config = dict(
    n_layer=16,
    d_model=128,
    n_head=4,
    n_kv_head=1,
    head_dim=64,
    d_mlp=448,
    vocab_size=32768,
    activation='gelu',
    norm='layernorm',
    norm_place='pre',
    norm_eps=1e-05,
    positions='learned',
    qk_norm=False,
    attn_scale=0.125,
    bias='none',
    tie_embeddings=True,
    parallel_block=True,
    init='normal',
    init_std_qkv=0.0274,
    init_std_o=0.0274,
    init_std_up=0.0274,
    init_std_down=0.0,
    optimizer='muon_variant',
    lr=0.00302,
    lr_mult_o=2.0,
    lr_mult_up=0.716,
    beta1=0.95,
    lr_head=0.011,
    grad_clip=1.0,
    warmup_steps=200,
    schedule='wsd',
    decay_fraction=1.0,
    decay_shape='linear',
    final_lr_fraction=0.0,
    batch_tokens=65536,
    seq_len=256,
    doc_mask=True,
    train_tokens=539100000,
    steps=8227,
    dataset='wikipedia_en',
)
Each number is 200 + 40 x the weight over its row's rms, rounded and kept within 0 to 999. Layers, rows and columns count from 0. The size before them is the row's rms in percent of the matrix's.

# up: layer 9 MLP up, 448x128, rms 0.134, rows 64-116, columns 0-63
# down: layer 9 MLP down (transposed), 448x128, rms 0.185, rows 64-115, columns 0-63
up64,104,153,210,133,166,240,246,224,223,171,238,231,280,170,199,200,221,196,184,105,155,242,242,192,125,219,239,216,179,220,208,184,230,186,249,265,160,175,146,238,158,252,301,180,235,177,185,217,180,221,100,122,172,139,147,236,168,276,268,221,169,227,227,248,172
down64,102,188,182,147,212,260,174,193,144,165,240,162,167,163,252,183,195,186,235,257,155,183,195,201,250,209,239,209,150,228,262,178,180,244,94,181,155,252,243,198,228,236,237,150,160,222,161,209,179,238,266,162,207,250,206,190,231,137,197,264,208,120,193,203,165
up65,095,187,214,194,110,149,270,263,176,131,151,146,153,195,226,158,169,175,198,209,165,187,196,144,204,252,259,236,143,222,198,182,155,230,239,211,236,154,194,222,182,196,282,89,207,166,138,271,172,206,182,159,219,211,187,214,248,169,201,208,237,194,200,220,166
down65,091,206,180,206,243,210,166,218,174,245,215,187,265,214,232,201,188,194,201,237,110,182,217,156,293,222,199,248,205,217,263,239,142,155,209,182,235,272,182,222,196,251,107,214,216,198,175,184,168,173,112,236,240,197,235,186,205,182,148,200,165,146,219,150,153
up66,094,182,236,216,139,225,282,188,177,236,245,225,237,165,270,220,185,167,263,238,180,224,205,235,215,211,196,229,200,213,89,220,260,172,225,196,213,146,211,214,259,190,199,158,281,206,198,153,191,295,230,157,242,245,190,132,211,209,240,211,174,208,159,151,181
down66,096,252,221,189,240,181,177,244,261,253,205,181,220,211,209,164,266,256,217,175,226,157,126,190,259,239,217,202,199,234,234,235,98,223,184,89,203,263,187,161,141,131,207,258,135,218,248,207,223,209,140,225,182,203,208,221,173,121,157,154,195,207,190,146,248
up67,094,202,258,198,193,100,218,187,126,206,216,205,164,190,221,198,278,180,175,282,250,177,150,194,165,162,183,212,177,173,246,199,186,198,164,229,209,176,92,258,250,203,250,157,203,220,213,205,209,215,277,233,243,170,199,210,211,212,245,233,182,199,182,282,171
down67,085,173,183,212,196,175,211,211,214,207,196,179,226,135,173,163,176,122,222,178,205,166,220,199,257,176,221,196,230,219,192,237,219,275,193,201,199,237,169,191,139,196,164,299,182,259,202,238,186,214,278,168,205,220,258,178,290,154,219,141,213,239,194,202,221
up68,100,201,196,239,216,220,193,130,115,245,205,157,269,91,226,135,246,101,199,124,196,222,192,254,173,207,190,223,176,262,207,156,246,242,218,212,119,156,204,171,244,258,181,172,142,194,171,240,180,159,208,229,181,236,167,218,224,202,210,244,218,177,294,196,258
down68,097,142,239,178,158,189,191,202,221,144,173,229,177,216,204,247,247,219,232,305,155,228,239,151,280,113,204,182,163,229,163,177,181,235,188,182,227,300,220,181,255,163,127,190,212,173,189,169,208,243,114,252,163,205,257,137,195,230,186,214,164,162,177,229,174
up69,088,215,147,196,202,250,258,256,152,247,149,288,197,131,173,213,166,173,156,179,158,128,286,245,245,263,184,244,247,237,132,205,202,253,250,264,151,167,182,196,230,199,192,218,238,172,210,249,156,181,246,204,224,170,164,167,180,230,210,193,189,229,193,106,197
down69,098,190,173,198,187,226,225,225,245,97,214,185,219,231,228,203,271,133,172,164,165,199,162,182,212,216,203,197,203,149,221,201,136,242,212,165,242,244,233,186,172,184,186,239,182,256,240,162,207,224,180,181,277,252,232,170,203,285,157,169,180,113,196,173,167
up70,087,297,136,183,151,171,163,204,227,248,150,179,208,129,150,170,158,181,189,195,139,234,188,246,168,153,251,205,151,217,136,170,184,163,178,240,197,252,195,147,197,161,223,245,243,210,264,265,208,193,111,240,153,192,186,177,186,249,124,166,210,233,192,211,221
down70,086,187,231,174,210,155,212,152,268,161,187,225,195,228,185,187,277,197,221,258,280,229,208,113,228,274,170,177,225,251,255,235,265,178,181,146,168,201,232,176,154,206,150,206,202,241,209,166,201,190,233,157,274,290,217,128,197,222,234,183,250,199,110,178,225
up71,092,215,221,191,227,159,202,197,177,229,173,197,229,193,222,244,283,202,196,282,214,218,179,208,142,137,216,152,169,188,281,164,258,214,256,218,232,176,205,187,164,200,221,223,205,171,146,185,310,186,206,287,184,228,180,190,189,189,326,232,186,151,150,165,195
down71,089,173,251,206,219,169,176,196,213,113,237,236,177,212,198,154,220,217,264,164,219,206,189,130,193,288,145,208,228,194,98,211,160,207,197,263,176,210,179,261,241,155,221,221,158,174,240,203,140,184,260,156,210,232,165,174,136,230,155,160,219,222,226,257,155
up72,087,216,241,187,140,180,239,185,245,201,265,168,172,178,250,183,190,209,231,208,182,206,264,181,127,250,237,252,134,281,214,148,198,299,258,167,201,206,190,207,229,169,262,197,223,144,186,165,153,274,251,155,267,242,219,176,186,172,242,203,174,172,207,257,219
down72,085,159,149,145,195,262,220,210,173,153,236,220,136,133,146,239,183,230,157,167,216,272,125,187,247,248,130,156,184,293,192,252,166,215,197,236,185,162,198,162,207,239,206,190,261,250,133,179,263,227,233,225,175,195,150,217,193,182,176,133,238,212,247,188,161
up73,108,218,232,214,270,197,182,255,252,202,169,215,179,140,209,235,148,261,133,228,202,255,175,203,195,231,213,236,228,184,135,203,170,270,211,211,210,251,112,196,200,153,143,223,224,196,223,196,230,183,209,188,250,167,163,177,170,172,207,173,210,222,210,223,177
down73,110,248,162,114,141,177,221,171,185,235,195,178,129,169,89,232,214,202,214,243,218,203,194,224,216,204,150,206,202,175,255,204,250,159,106,194,207,175,201,236,174,231,177,199,223,162,231,190,174,269,145,216,248,290,188,178,225,209,231,213,139,206,188,269,232
up74,095,225,210,156,119,183,192,119,203,243,166,146,284,230,151,239,188,222,185,183,147,190,232,235,192,223,255,264,259,214,250,179,233,170,256,197,247,184,275,178,187,217,157,191,232,169,261,279,227,207,241,200,207,107,196,219,254,125,256,192,165,194,179,140,150
down74,095,241,166,131,306,222,216,218,251,217,223,237,93,189,174,190,172,152,223,271,228,191,191,106,208,181,172,157,158,182,243,188,161,210,162,222,163,214,145,214,169,191,237,221,164,204,235,205,192,237,146,177,191,264,213,207,135,263,205,238,222,233,173,173,199
up75,106,147,256,218,112,195,248,153,190,225,170,199,194,189,196,230,180,243,183,256,194,247,214,192,249,157,236,161,200,212,169,235,258,151,234,239,280,253,216,165,204,144,256,186,199,187,154,207,267,192,190,181,197,133,215,162,136,186,211,242,208,150,222,279,162
down75,098,249,191,212,254,205,230,210,179,175,184,189,208,96,213,198,223,202,216,204,198,229,206,162,268,134,253,240,242,255,235,172,190,207,236,223,146,87,163,207,145,199,204,123,236,182,170,182,155,170,220,170,234,278,175,231,232,228,149,198,232,254,172,155,231
up76,098,272,229,197,151,125,155,226,139,201,192,153,176,228,184,154,173,224,216,237,223,173,248,124,225,219,243,178,204,159,189,255,244,281,168,193,175,184,188,164,205,192,106,250,199,228,174,153,182,230,250,233,186,263,170,177,229,149,173,163,205,175,229,192,239
down76,098,178,91,167,199,238,162,241,232,198,154,230,176,184,145,198,201,224,134,251,198,223,161,172,192,202,209,240,176,258,176,181,229,167,260,201,196,225,169,243,201,238,248,221,178,204,204,179,184,183,187,271,193,234,212,185,156,232,276,128,201,191,185,209,117
up77,099,219,220,138,190,164,187,113,183,190,172,201,122,236,234,147,236,221,167,303,229,183,157,195,97,294,162,173,208,161,226,200,266,139,189,268,260,224,169,185,191,167,180,213,197,202,186,241,264,226,172,214,236,238,153,247,148,144,256,251,134,143,234,190,184
down77,097,143,133,237,228,219,208,184,157,240,196,190,278,117,172,198,252,201,174,173,152,169,240,219,252,144,206,197,209,278,142,169,220,196,158,202,252,238,199,161,238,219,285,161,194,194,162,253,143,198,280,163,138,138,286,161,220,204,88,185,224,257,207,180,249
up78,102,237,146,169,204,147,251,238,198,201,182,197,167,198,171,190,162,185,234,198,291,159,210,260,200,228,202,176,170,268,260,224,209,188,180,253,178,148,131,234,170,245,158,117,223,209,256,150,243,189,129,244,220,244,209,215,182,162,261,141,232,97,229,243,225
down78,098,297,261,229,227,236,193,193,136,148,160,197,190,137,238,242,158,191,182,178,206,202,216,136,227,207,315,239,115,151,137,268,212,199,219,199,296,202,242,166,209,175,263,192,189,184,192,233,244,218,236,102,239,159,232,257,129,255,192,203,160,181,139,212,211
up79,092,205,197,260,161,155,142,191,227,103,197,250,193,230,199,125,280,158,187,224,191,198,231,251,193,172,242,202,114,223,152,167,167,219,195,173,215,211,224,181,200,258,275,233,308,197,201,164,196,209,237,253,163,166,150,256,208,213,213,196,217,244,199,137,182
down79,098,138,223,257,186,122,228,186,125,209,159,300,100,222,238,177,210,173,250,237,246,166,175,238,184,245,207,209,202,240,254,239,191,177,193,231,173,170,139,194,139,165,193,227,175,259,183,177,198,129,199,236,222,214,220,193,162,211,263,211,173,270,197,194,141
up80,102,261,149,189,236,199,188,169,269,180,204,136,144,212,222,207,291,220,181,268,197,209,188,187,150,253,162,234,206,131,146,170,185,197,287,168,174,205,182,237,277,230,229,160,232,257,236,196,184,239,182,257,171,190,144,216,141,197,141,245,181,120,249,282,221
down80,105,176,199,231,208,160,200,240,233,244,211,127,225,111,235,184,145,222,159,175,189,130,163,205,237,72,241,184,196,257,208,202,259,173,166,105,207,198,236,219,217,172,184,231,166,167,148,239,247,158,173,212,165,236,185,205,225,160,105,190,234,177,234,148,226
up81,084,192,205,128,127,203,219,198,204,188,240,204,209,218,168,174,250,236,192,235,202,237,265,233,241,280,186,155,216,131,215,161,141,257,238,199,167,199,163,155,153,214,184,277,157,237,160,213,242,180,132,223,229,156,191,204,189,231,195,178,155,214,265,203,178
down81,094,245,175,258,241,184,262,143,286,225,164,266,217,174,228,182,197,152,155,166,227,167,200,155,172,126,145,243,195,233,207,259,245,198,192,263,201,227,217,163,270,213,216,130,204,160,236,189,263,253,264,192,225,259,209,213,168,164,228,183,205,167,138,155,189
up82,096,200,215,244,198,229,102,269,202,241,172,114,203,171,248,154,149,226,200,220,302,239,222,272,231,191,197,187,160,148,202,261,205,273,207,221,216,239,180,144,151,154,212,137,239,206,236,129,236,250,178,173,191,161,216,183,190,178,192,244,199,123,174,259,216
down82,095,132,170,215,170,175,241,120,94,81,171,229,269,149,161,212,164,185,269,156,144,164,188,231,232,200,222,234,256,208,174,202,181,207,102,206,194,253,196,191,198,299,228,202,203,201,102,202,245,197,196,189,201,215,163,197,201,197,245,224,242,227,209,162,180
up83,104,220,247,196,165,204,267,194,277,183,165,190,169,201,262,165,241,233,206,183,220,207,246,197,176,232,133,219,209,168,201,155,258,189,298,256,187,215,238,129,180,128,245,186,206,232,153,235,150,216,185,268,202,167,239,225,170,162,252,162,199,264,205,170,208
down83,090,211,208,273,150,185,224,168,190,198,199,152,281,175,242,192,247,177,211,180,227,112,197,195,230,144,201,199,116,172,139,153,187,201,164,253,146,158,112,205,211,216,244,268,236,206,255,198,170,228,157,177,203,175,206,224,208,199,274,199,218,214,203,205,200
up84,105,271,140,154,150,239,246,183,217,161,159,190,186,224,185,171,221,272,259,175,245,175,208,215,242,190,266,117,234,212,231,189,172,248,175,165,213,164,165,164,351,235,143,200,208,180,172,195,217,235,125,235,184,173,122,140,168,234,151,149,181,183,190,246,201
down84,098,204,180,213,222,192,132,245,195,193,210,174,198,216,170,229,259,202,225,226,231,201,197,214,215,212,206,174,154,160,171,227,183,216,236,188,265,267,171,158,164,129,183,226,194,171,221,224,241,275,210,241,171,277,248,219,201,223,222,118,279,215,221,197,235
up85,094,181,191,189,141,291,187,161,167,173,156,259,270,235,188,166,135,201,204,270,180,238,223,230,268,150,179,215,223,171,263,293,187,238,269,176,162,134,168,184,257,223,253,148,187,246,147,202,168,139,165,139,215,196,141,215,163,229,265,214,184,174,232,209,210
down85,093,210,219,179,229,238,207,259,143,180,179,172,234,222,221,221,199,222,236,158,130,250,254,206,153,198,178,220,286,219,191,223,143,254,196,194,263,261,215,218,267,225,281,222,211,138,200,238,305,215,212,204,97,166,220,220,214,221,207,243,239,108,186,160,208
up86,094,236,170,239,154,170,143,241,79,196,244,127,181,230,190,131,227,244,167,189,155,243,227,162,168,197,207,174,201,146,173,199,247,243,246,209,204,250,264,179,174,246,252,248,161,197,146,266,167,225,253,206,221,167,264,163,209,210,176,188,110,164,160,212,224
down86,081,192,170,252,206,235,270,228,305,161,200,196,216,242,182,159,156,192,236,231,236,213,192,184,208,254,205,178,205,195,280,204,200,215,179,211,246,148,168,198,247,167,173,173,167,158,190,228,216,197,225,140,147,203,211,194,216,220,188,143,231,206,141,245,186
up87,095,227,148,156,174,194,207,164,153,220,154,212,201,206,179,195,178,214,207,266,238,186,156,189,213,193,215,141,166,228,197,286,210,184,229,173,180,208,196,192,152,153,146,235,186,214,169,229,209,205,179,161,331,225,236,233,166,261,213,151,242,62,221,178,251
down87,095,212,237,243,233,198,200,247,193,160,224,195,187,174,176,180,192,242,207,152,142,208,261,109,195,305,151,204,174,151,149,200,180,191,177,200,194,168,279,226,150,256,258,199,151,260,193,232,143,197,233,155,251,217,192,240,211,213,227,258,154,159,173,201,180
up88,120,161,240,256,187,187,208,176,196,143,187,263,244,221,216,189,208,218,249,251,213,218,228,194,233,202,262,129,225,138,224,205,141,224,186,229,262,165,153,175,240,223,257,166,157,146,179,158,208,171,209,159,216,113,139,145,209,157,220,214,191,189,242,219,183
down88,131,205,219,244,179,236,204,184,220,200,130,181,198,154,202,174,288,240,268,227,190,221,170,235,233,224,162,159,188,140,197,263,191,146,200,147,255,151,249,136,219,209,249,165,235,163,173,150,221,212,275,204,191,178,171,161,163,251,179,215,255,233,189,168,227
up89,100,168,179,164,199,164,171,207,208,229,189,151,172,196,180,202,204,237,164,122,172,136,213,242,215,167,187,194,166,251,174,204,200,234,252,240,255,224,240,115,229,188,173,294,169,218,226,234,213,179,205,141,217,223,146,181,226,166,226,199,177,149,276,113,221
down89,103,153,241,200,173,205,208,164,205,218,242,222,217,227,203,191,171,169,114,265,216,207,189,212,184,260,205,203,199,156,216,183,210,152,166,176,189,152,128,218,119,246,279,122,129,164,250,186,150,225,211,245,137,219,186,173,233,226,181,196,209,202,168,277,183
up90,094,267,149,195,256,144,202,165,173,240,199,232,197,176,187,250,151,243,206,264,212,242,226,154,201,244,207,198,219,126,124,228,193,178,166,271,222,86,162,257,170,198,158,231,179,199,213,238,195,216,194,220,168,161,183,251,243,177,183,168,178,228,197,114,155
down90,091,204,193,177,227,173,170,200,226,180,255,169,207,159,241,160,151,263,235,208,218,186,222,197,229,253,181,114,212,222,208,199,188,253,149,144,143,242,183,155,269,232,287,184,284,256,191,233,180,240,224,173,192,161,142,169,110,174,187,241,224,249,126,238,191
up91,093,204,215,170,234,162,187,287,225,160,282,232,228,220,116,185,195,207,240,137,174,234,183,157,217,187,237,218,227,198,169,208,189,253,258,224,217,255,178,168,241,255,98,168,250,261,158,167,199,199,191,179,99,209,120,186,165,191,248,194,148,168,260,146,184
down91,103,207,196,227,206,240,174,213,120,174,160,203,253,219,201,161,251,176,249,216,194,177,200,259,161,185,207,199,268,188,178,143,222,193,156,237,234,119,163,187,123,231,232,289,169,194,236,235,222,212,234,219,140,265,171,200,250,277,158,248,231,205,147,191,217
up92,102,232,206,145,239,270,235,90,179,220,275,202,207,184,92,228,197,189,212,246,220,130,145,131,210,182,212,270,193,241,254,198,277,189,201,217,185,218,241,198,194,165,172,212,288,230,229,149,206,171,150,205,220,150,198,232,164,200,217,170,151,200,199,176,208
down92,099,184,110,195,197,202,174,164,236,252,218,221,172,201,191,214,216,158,142,232,269,200,221,211,259,202,185,233,164,185,126,208,230,156,278,176,182,187,224,230,206,251,87,172,182,197,186,208,162,235,138,201,188,212,207,187,169,212,241,185,254,243,207,210,211
up93,104,246,177,202,200,177,280,140,229,132,237,204,111,175,226,174,150,283,148,124,186,219,222,151,176,204,114,220,205,140,188,161,219,228,207,168,209,188,224,221,208,254,292,209,186,224,180,234,167,220,216,176,164,230,128,176,193,235,141,243,164,215,218,237,146
down93,095,248,234,189,228,162,142,163,200,259,177,226,179,200,252,240,282,183,164,153,235,219,143,134,154,242,215,141,147,193,232,211,197,141,225,218,217,138,172,125,229,198,202,180,152,230,202,200,188,229,236,216,213,181,163,197,156,251,208,168,272,215,120,159,187
up94,097,269,145,175,203,190,184,213,235,150,168,199,119,211,200,182,175,216,275,201,186,185,192,209,240,115,217,224,169,184,244,210,191,181,183,155,175,190,270,293,78,136,221,209,241,162,239,155,206,254,189,198,181,207,203,269,215,159,141,145,242,245,270,220,221
down94,105,188,168,189,199,217,272,156,193,206,172,154,200,204,175,152,214,212,190,228,142,228,201,230,168,198,215,211,217,167,199,185,216,211,205,211,204,222,219,113,259,241,132,172,232,207,269,215,147,223,138,99,246,190,123,206,214,233,236,264,135,195,209,170,181
up95,115,250,165,201,255,201,191,213,246,205,142,178,147,234,105,179,167,153,154,151,160,144,254,202,175,231,218,171,135,175,243,207,185,291,166,203,199,226,194,181,174,193,287,193,135,202,201,205,229,183,186,210,187,175,167,207,251,165,143,218,220,245,270,149,259
down95,109,113,198,219,153,246,219,233,213,172,130,161,277,196,211,167,193,291,219,206,261,204,190,168,234,174,191,163,224,191,170,152,204,193,207,144,191,232,153,192,251,224,118,230,186,144,190,187,169,159,202,223,161,202,191,157,177,161,203,230,160,243,225,233,189
up96,091,229,163,232,204,146,183,230,224,203,224,213,202,191,196,199,223,241,186,247,232,203,196,103,224,223,194,234,175,225,141,274,184,227,165,210,330,133,250,180,163,199,138,144,218,184,218,167,198,224,216,162,206,197,180,171,151,203,273,286,163,143,161,146,108
down96,096,193,134,194,148,177,130,196,244,284,235,236,220,184,210,263,220,163,141,207,145,247,197,160,193,178,208,129,176,229,226,208,200,151,246,218,207,187,224,148,211,221,232,185,215,217,213,205,187,99,231,185,241,225,182,187,194,172,227,179,97,198,204,225,165
up97,099,283,168,188,161,136,201,153,207,191,187,156,213,193,193,229,223,232,237,209,158,185,208,195,229,132,126,165,184,217,205,220,197,177,209,259,219,202,230,187,236,228,212,154,207,251,187,189,151,238,126,191,233,187,210,175,180,170,163,222,198,200,157,266,331
down97,100,156,218,230,182,243,225,235,195,183,255,181,111,236,195,169,213,179,158,182,98,197,176,181,198,204,274,135,207,141,250,155,203,262,195,183,311,260,256,187,188,184,258,148,197,214,212,178,282,203,195,148,205,139,186,192,235,215,216,253,98,175,184,153,213
up98,092,266,191,228,188,182,218,219,225,215,118,185,193,221,211,203,273,209,116,263,205,181,268,197,147,215,183,211,188,139,138,238,181,193,165,268,247,153,263,221,219,207,211,248,211,269,200,233,203,206,171,232,151,224,153,184,183,128,270,215,160,265,219,185,161
down98,097,211,238,233,229,165,251,230,156,217,263,158,191,246,291,205,174,252,218,186,154,192,164,208,156,183,188,216,259,158,268,157,155,245,140,147,276,204,209,216,174,239,197,187,214,197,262,156,204,201,246,130,233,173,294,217,189,226,180,235,158,120,202,194,188
up99,099,243,238,205,250,207,151,219,202,186,228,255,173,291,215,126,202,175,167,145,221,139,192,172,230,209,215,144,186,189,248,187,244,274,137,199,180,183,179,163,181,172,228,142,153,154,207,179,159,196,214,189,216,158,146,255,180,253,238,141,174,171,197,162,241
down99,096,245,230,131,217,159,158,154,205,148,176,193,140,202,210,228,190,213,158,234,181,300,195,224,102,198,156,117,205,190,227,232,245,246,232,195,199,316,194,210,207,232,188,197,148,183,172,199,164,201,194,163,264,207,216,211,232,246,227,262,187,243,198,227,202
up100,098,178,188,220,261,245,187,159,221,153,128,228,182,160,201,156,211,223,94,193,202,201,227,159,205,191,243,192,224,108,224,210,204,183,206,230,184,159,199,224,194,323,203,191,273,237,233,173,179,206,235,206,185,242,145,176,240,174,234,271,165,209,120,263,230
down100,095,199,253,198,258,175,182,253,261,131,147,210,194,237,109,214,197,186,197,193,202,277,205,206,175,170,229,148,259,249,168,264,220,123,270,178,183,213,252,197,251,185,236,253,194,234,181,225,192,161,94,206,199,188,154,249,180,201,175,219,158,136,181,139,191
up101,115,229,315,162,213,264,220,287,163,144,171,206,186,217,209,232,209,246,221,108,161,230,199,202,195,296,261,178,242,267,183,197,193,247,162,161,175,253,216,246,202,166,214,160,177,184,116,136,201,201,227,195,249,137,211,211,212,183,228,196,213,150,217,178,211
down101,102,211,200,168,176,152,152,184,221,184,202,159,273,189,216,202,215,183,189,97,172,211,243,236,189,209,232,313,188,248,242,155,168,136,215,192,165,219,162,230,146,234,130,209,133,217,187,146,163,178,111,190,225,109,185,254,193,230,199,206,202,202,235,165,208
up102,101,239,227,244,198,172,255,134,134,173,215,181,152,218,167,195,333,279,220,207,172,272,177,183,183,204,220,212,203,175,161,192,266,203,259,200,205,179,238,119,205,165,209,200,137,194,213,170,200,178,227,188,189,274,291,241,215,253,161,265,178,148,226,197,182
down102,093,181,261,220,242,210,241,238,222,183,213,216,209,245,216,207,248,228,199,245,263,162,236,136,158,210,178,243,156,209,159,253,143,224,137,181,211,226,249,203,149,124,200,221,152,210,207,167,184,278,211,243,194,249,168,222,205,176,171,185,101,219,188,218,160
up103,111,159,166,183,131,239,235,248,319,207,186,173,225,198,256,168,212,260,182,181,205,237,227,160,111,223,230,185,223,228,170,213,223,194,247,183,228,135,180,160,213,196,208,284,249,161,219,209,162,235,197,187,238,192,146,191,113,231,133,132,249,243,189,238,121
down103,100,192,240,213,176,241,207,190,228,227,191,163,159,231,205,289,198,108,176,213,173,256,174,250,216,178,192,211,243,172,167,197,235,255,135,208,230,206,178,180,218,168,226,103,111,198,194,209,185,267,186,165,238,236,218,125,294,204,219,184,240,204,183,193,210
up104,095,207,192,194,220,269,155,170,209,242,169,153,228,154,166,177,104,166,219,169,211,191,226,222,222,226,200,246,185,200,178,242,154,233,240,167,173,154,190,138,179,229,177,231,133,214,195,239,138,144,191,212,263,257,256,175,278,235,187,241,223,238,241,212,305
down104,094,234,211,206,220,128,249,262,239,133,187,200,234,188,165,233,251,221,244,189,232,204,175,152,146,167,191,172,245,173,200,215,211,116,163,220,215,236,268,193,256,225,234,129,204,198,188,179,237,240,188,193,202,223,230,208,81,238,133,178,159,223,150,231,95
up105,088,193,245,205,207,252,183,189,254,210,175,253,168,160,171,160,222,249,129,175,237,191,155,219,201,252,196,199,210,159,173,143,206,226,171,180,189,140,257,251,201,250,131,230,130,158,231,205,208,200,285,189,236,227,243,282,192,188,169,234,107,243,208,215,153
down105,085,138,202,189,164,215,164,232,143,262,243,127,210,217,231,278,221,234,176,216,220,269,179,253,266,150,179,181,213,158,196,342,205,274,187,207,223,183,197,179,176,159,293,138,242,195,140,208,175,207,209,240,185,143,221,126,268,194,244,205,277,155,223,215,170
up106,098,292,227,227,160,249,224,183,182,239,159,226,243,249,191,193,202,150,188,173,217,177,180,216,127,250,207,142,160,247,299,218,121,150,214,244,199,228,220,232,251,125,219,225,174,178,185,192,208,189,200,200,160,204,142,173,216,225,212,209,223,178,149,202,186
down106,097,175,226,302,122,183,237,250,218,203,120,225,190,193,274,163,220,215,170,255,195,205,238,170,299,261,220,273,219,156,125,226,283,182,236,166,177,136,214,204,265,167,176,194,160,199,205,256,195,227,264,213,206,136,184,258,167,149,233,145,176,219,187,182,172
up107,087,184,165,188,161,220,129,245,242,245,155,177,227,194,209,229,178,107,229,189,226,262,255,223,174,232,231,204,173,224,147,191,185,163,237,160,302,224,216,195,275,163,221,231,298,205,214,182,219,237,216,265,199,202,180,149,262,131,198,110,145,152,216,217,222
down107,093,210,187,173,218,197,222,182,236,168,195,209,210,222,237,176,239,276,165,149,202,207,159,202,245,133,160,240,220,199,200,211,218,205,184,285,161,167,270,228,193,254,209,192,191,159,242,223,196,163,165,154,160,144,186,208,94,193,189,220,193,114,225,175,136
up108,097,164,124,146,169,205,136,240,126,202,186,207,245,211,230,211,203,202,153,183,208,148,201,179,156,199,190,192,186,166,162,269,185,203,182,196,196,225,206,137,225,219,187,187,282,226,152,235,253,201,206,217,253,167,262,87,199,216,178,222,117,186,234,229,129
down108,101,211,191,199,138,254,219,287,153,190,222,164,210,134,213,165,184,145,254,206,196,257,173,207,289,140,218,85,146,239,180,194,194,147,200,155,219,173,260,204,210,269,147,229,220,144,217,68,173,172,161,218,153,217,190,255,198,255,222,222,224,108,270,185,187
up109,123,183,276,250,209,203,147,200,219,164,185,293,97,208,233,184,202,259,153,197,291,224,197,145,196,195,222,248,232,163,184,236,191,198,177,207,159,232,107,264,149,223,201,203,179,179,186,185,162,205,218,218,266,198,200,196,174,204,197,232,206,168,239,194,147
down109,115,208,147,244,156,197,108,182,205,240,175,272,173,164,249,229,220,268,241,227,252,187,162,182,201,126,225,204,184,172,137,188,180,176,180,269,154,159,86,234,152,151,252,197,263,151,183,232,183,160,200,180,195,240,220,199,156,227,171,235,256,217,208,258,244
up110,092,257,231,157,240,223,257,162,183,217,145,152,218,172,173,208,242,199,224,239,164,262,142,223,240,162,208,202,241,205,194,253,222,166,192,192,205,249,233,188,217,167,172,239,247,277,159,202,193,199,277,218,168,268,162,168,157,196,183,300,189,152,168,210,207
down110,095,168,176,103,221,182,168,166,218,183,151,182,259,201,155,200,152,258,150,227,187,109,199,152,178,214,238,232,169,205,171,228,282,285,169,166,233,202,236,248,157,248,212,239,167,222,226,199,129,168,172,235,134,188,148,210,161,118,197,173,184,220,164,150,209
up111,092,174,144,166,236,151,190,180,170,224,233,139,172,186,168,222,269,161,221,270,224,143,210,191,282,138,188,190,194,150,130,264,195,257,213,254,187,216,176,213,211,232,163,212,172,224,166,206,181,247,199,174,219,201,218,161,147,208,169,283,164,242,191,202,225
down111,093,169,207,254,184,220,205,211,212,142,187,266,152,137,177,217,244,152,283,160,200,206,272,225,157,203,143,119,221,189,181,159,167,189,183,166,197,200,172,140,172,235,224,188,158,201,169,196,238,167,199,183,273,212,209,199,294,143,157,155,144,247,137,204,200
up112,105,207,207,202,217,273,159,224,128,188,214,258,236,217,189,173,165,204,137,231,169,214,164,267,199,204,216,214,200,213,192,220,233,242,184,240,182,235,266,179,212,180,177,206,227,216,278,189,172,186,211,187,242,186,149,192,244,259,200,196,224,191,140,158,145
down112,099,208,225,115,211,188,187,157,288,167,225,223,207,272,158,272,170,194,202,149,220,168,222,111,221,231,183,257,219,135,190,223,229,135,218,223,267,233,248,239,174,234,179,157,175,147,215,203,216,177,179,241,249,249,218,248,186,239,202,192,206,245,187,186,163
up113,103,206,187,175,227,214,142,192,64,270,228,198,213,200,153,217,288,193,197,187,154,192,212,236,237,211,209,213,208,241,242,261,167,243,193,215,151,173,187,127,248,174,211,228,196,231,193,166,201,228,206,135,220,127,228,194,200,200,225,232,158,251,167,136,265
down113,102,205,137,198,246,192,122,255,154,60,162,156,214,280,178,222,253,240,181,135,231,204,252,146,265,160,178,162,231,154,164,128,153,184,231,209,237,155,277,156,239,235,224,232,157,218,224,229,171,185,234,238,182,270,200,204,195,175,233,195,127,253,230,159,217
up114,115,205,225,244,203,143,220,269,194,142,203,260,168,229,174,196,189,189,213,134,221,193,232,93,223,214,198,142,213,237,148,163,178,139,278,222,219,192,129,188,236,126,235,160,173,171,188,189,247,155,265,174,259,221,134,242,187,196,173,191,188,153,201,206,207
down114,122,195,249,171,174,177,264,255,227,225,201,151,243,196,206,194,216,182,168,231,162,298,200,189,127,219,183,164,210,115,168,218,223,179,175,191,186,179,312,270,216,192,172,138,171,142,186,195,222,241,151,240,208,138,179,177,212,120,181,174,201,211,178,231,227
up115,096,184,229,245,178,208,226,198,179,186,150,240,206,200,189,178,211,223,155,77,204,236,233,143,187,215,232,233,213,190,148,185,175,253,265,214,180,154,231,243,221,166,230,251,158,215,121,211,144,204,233,269,247,217,203,203,244,169,233,209,134,146,180,172,179
down115,088,217,185,186,209,152,226,212,208,154,192,186,180,206,242,174,213,259,242,265,176,137,160,244,275,234,260,246,184,182,210,182,229,198,221,109,234,226,193,225,154,187,246,124,148,170,178,213,215,184,165,260,211,168,159,217,216,119,144,239,202,187,222,203,197
up116,108,224,193,167,178,125,162,224,223,95,151,230,176,245,132,184,168,243,144,175,145,268,189,220,156,198,190,190,233,236,169,218,179,169,250,186,215,177,186,176,203,296,203,215,198,183,242,243,209,147,156,231,182,236,183,245,145,206,238,146,216,209,187,206,188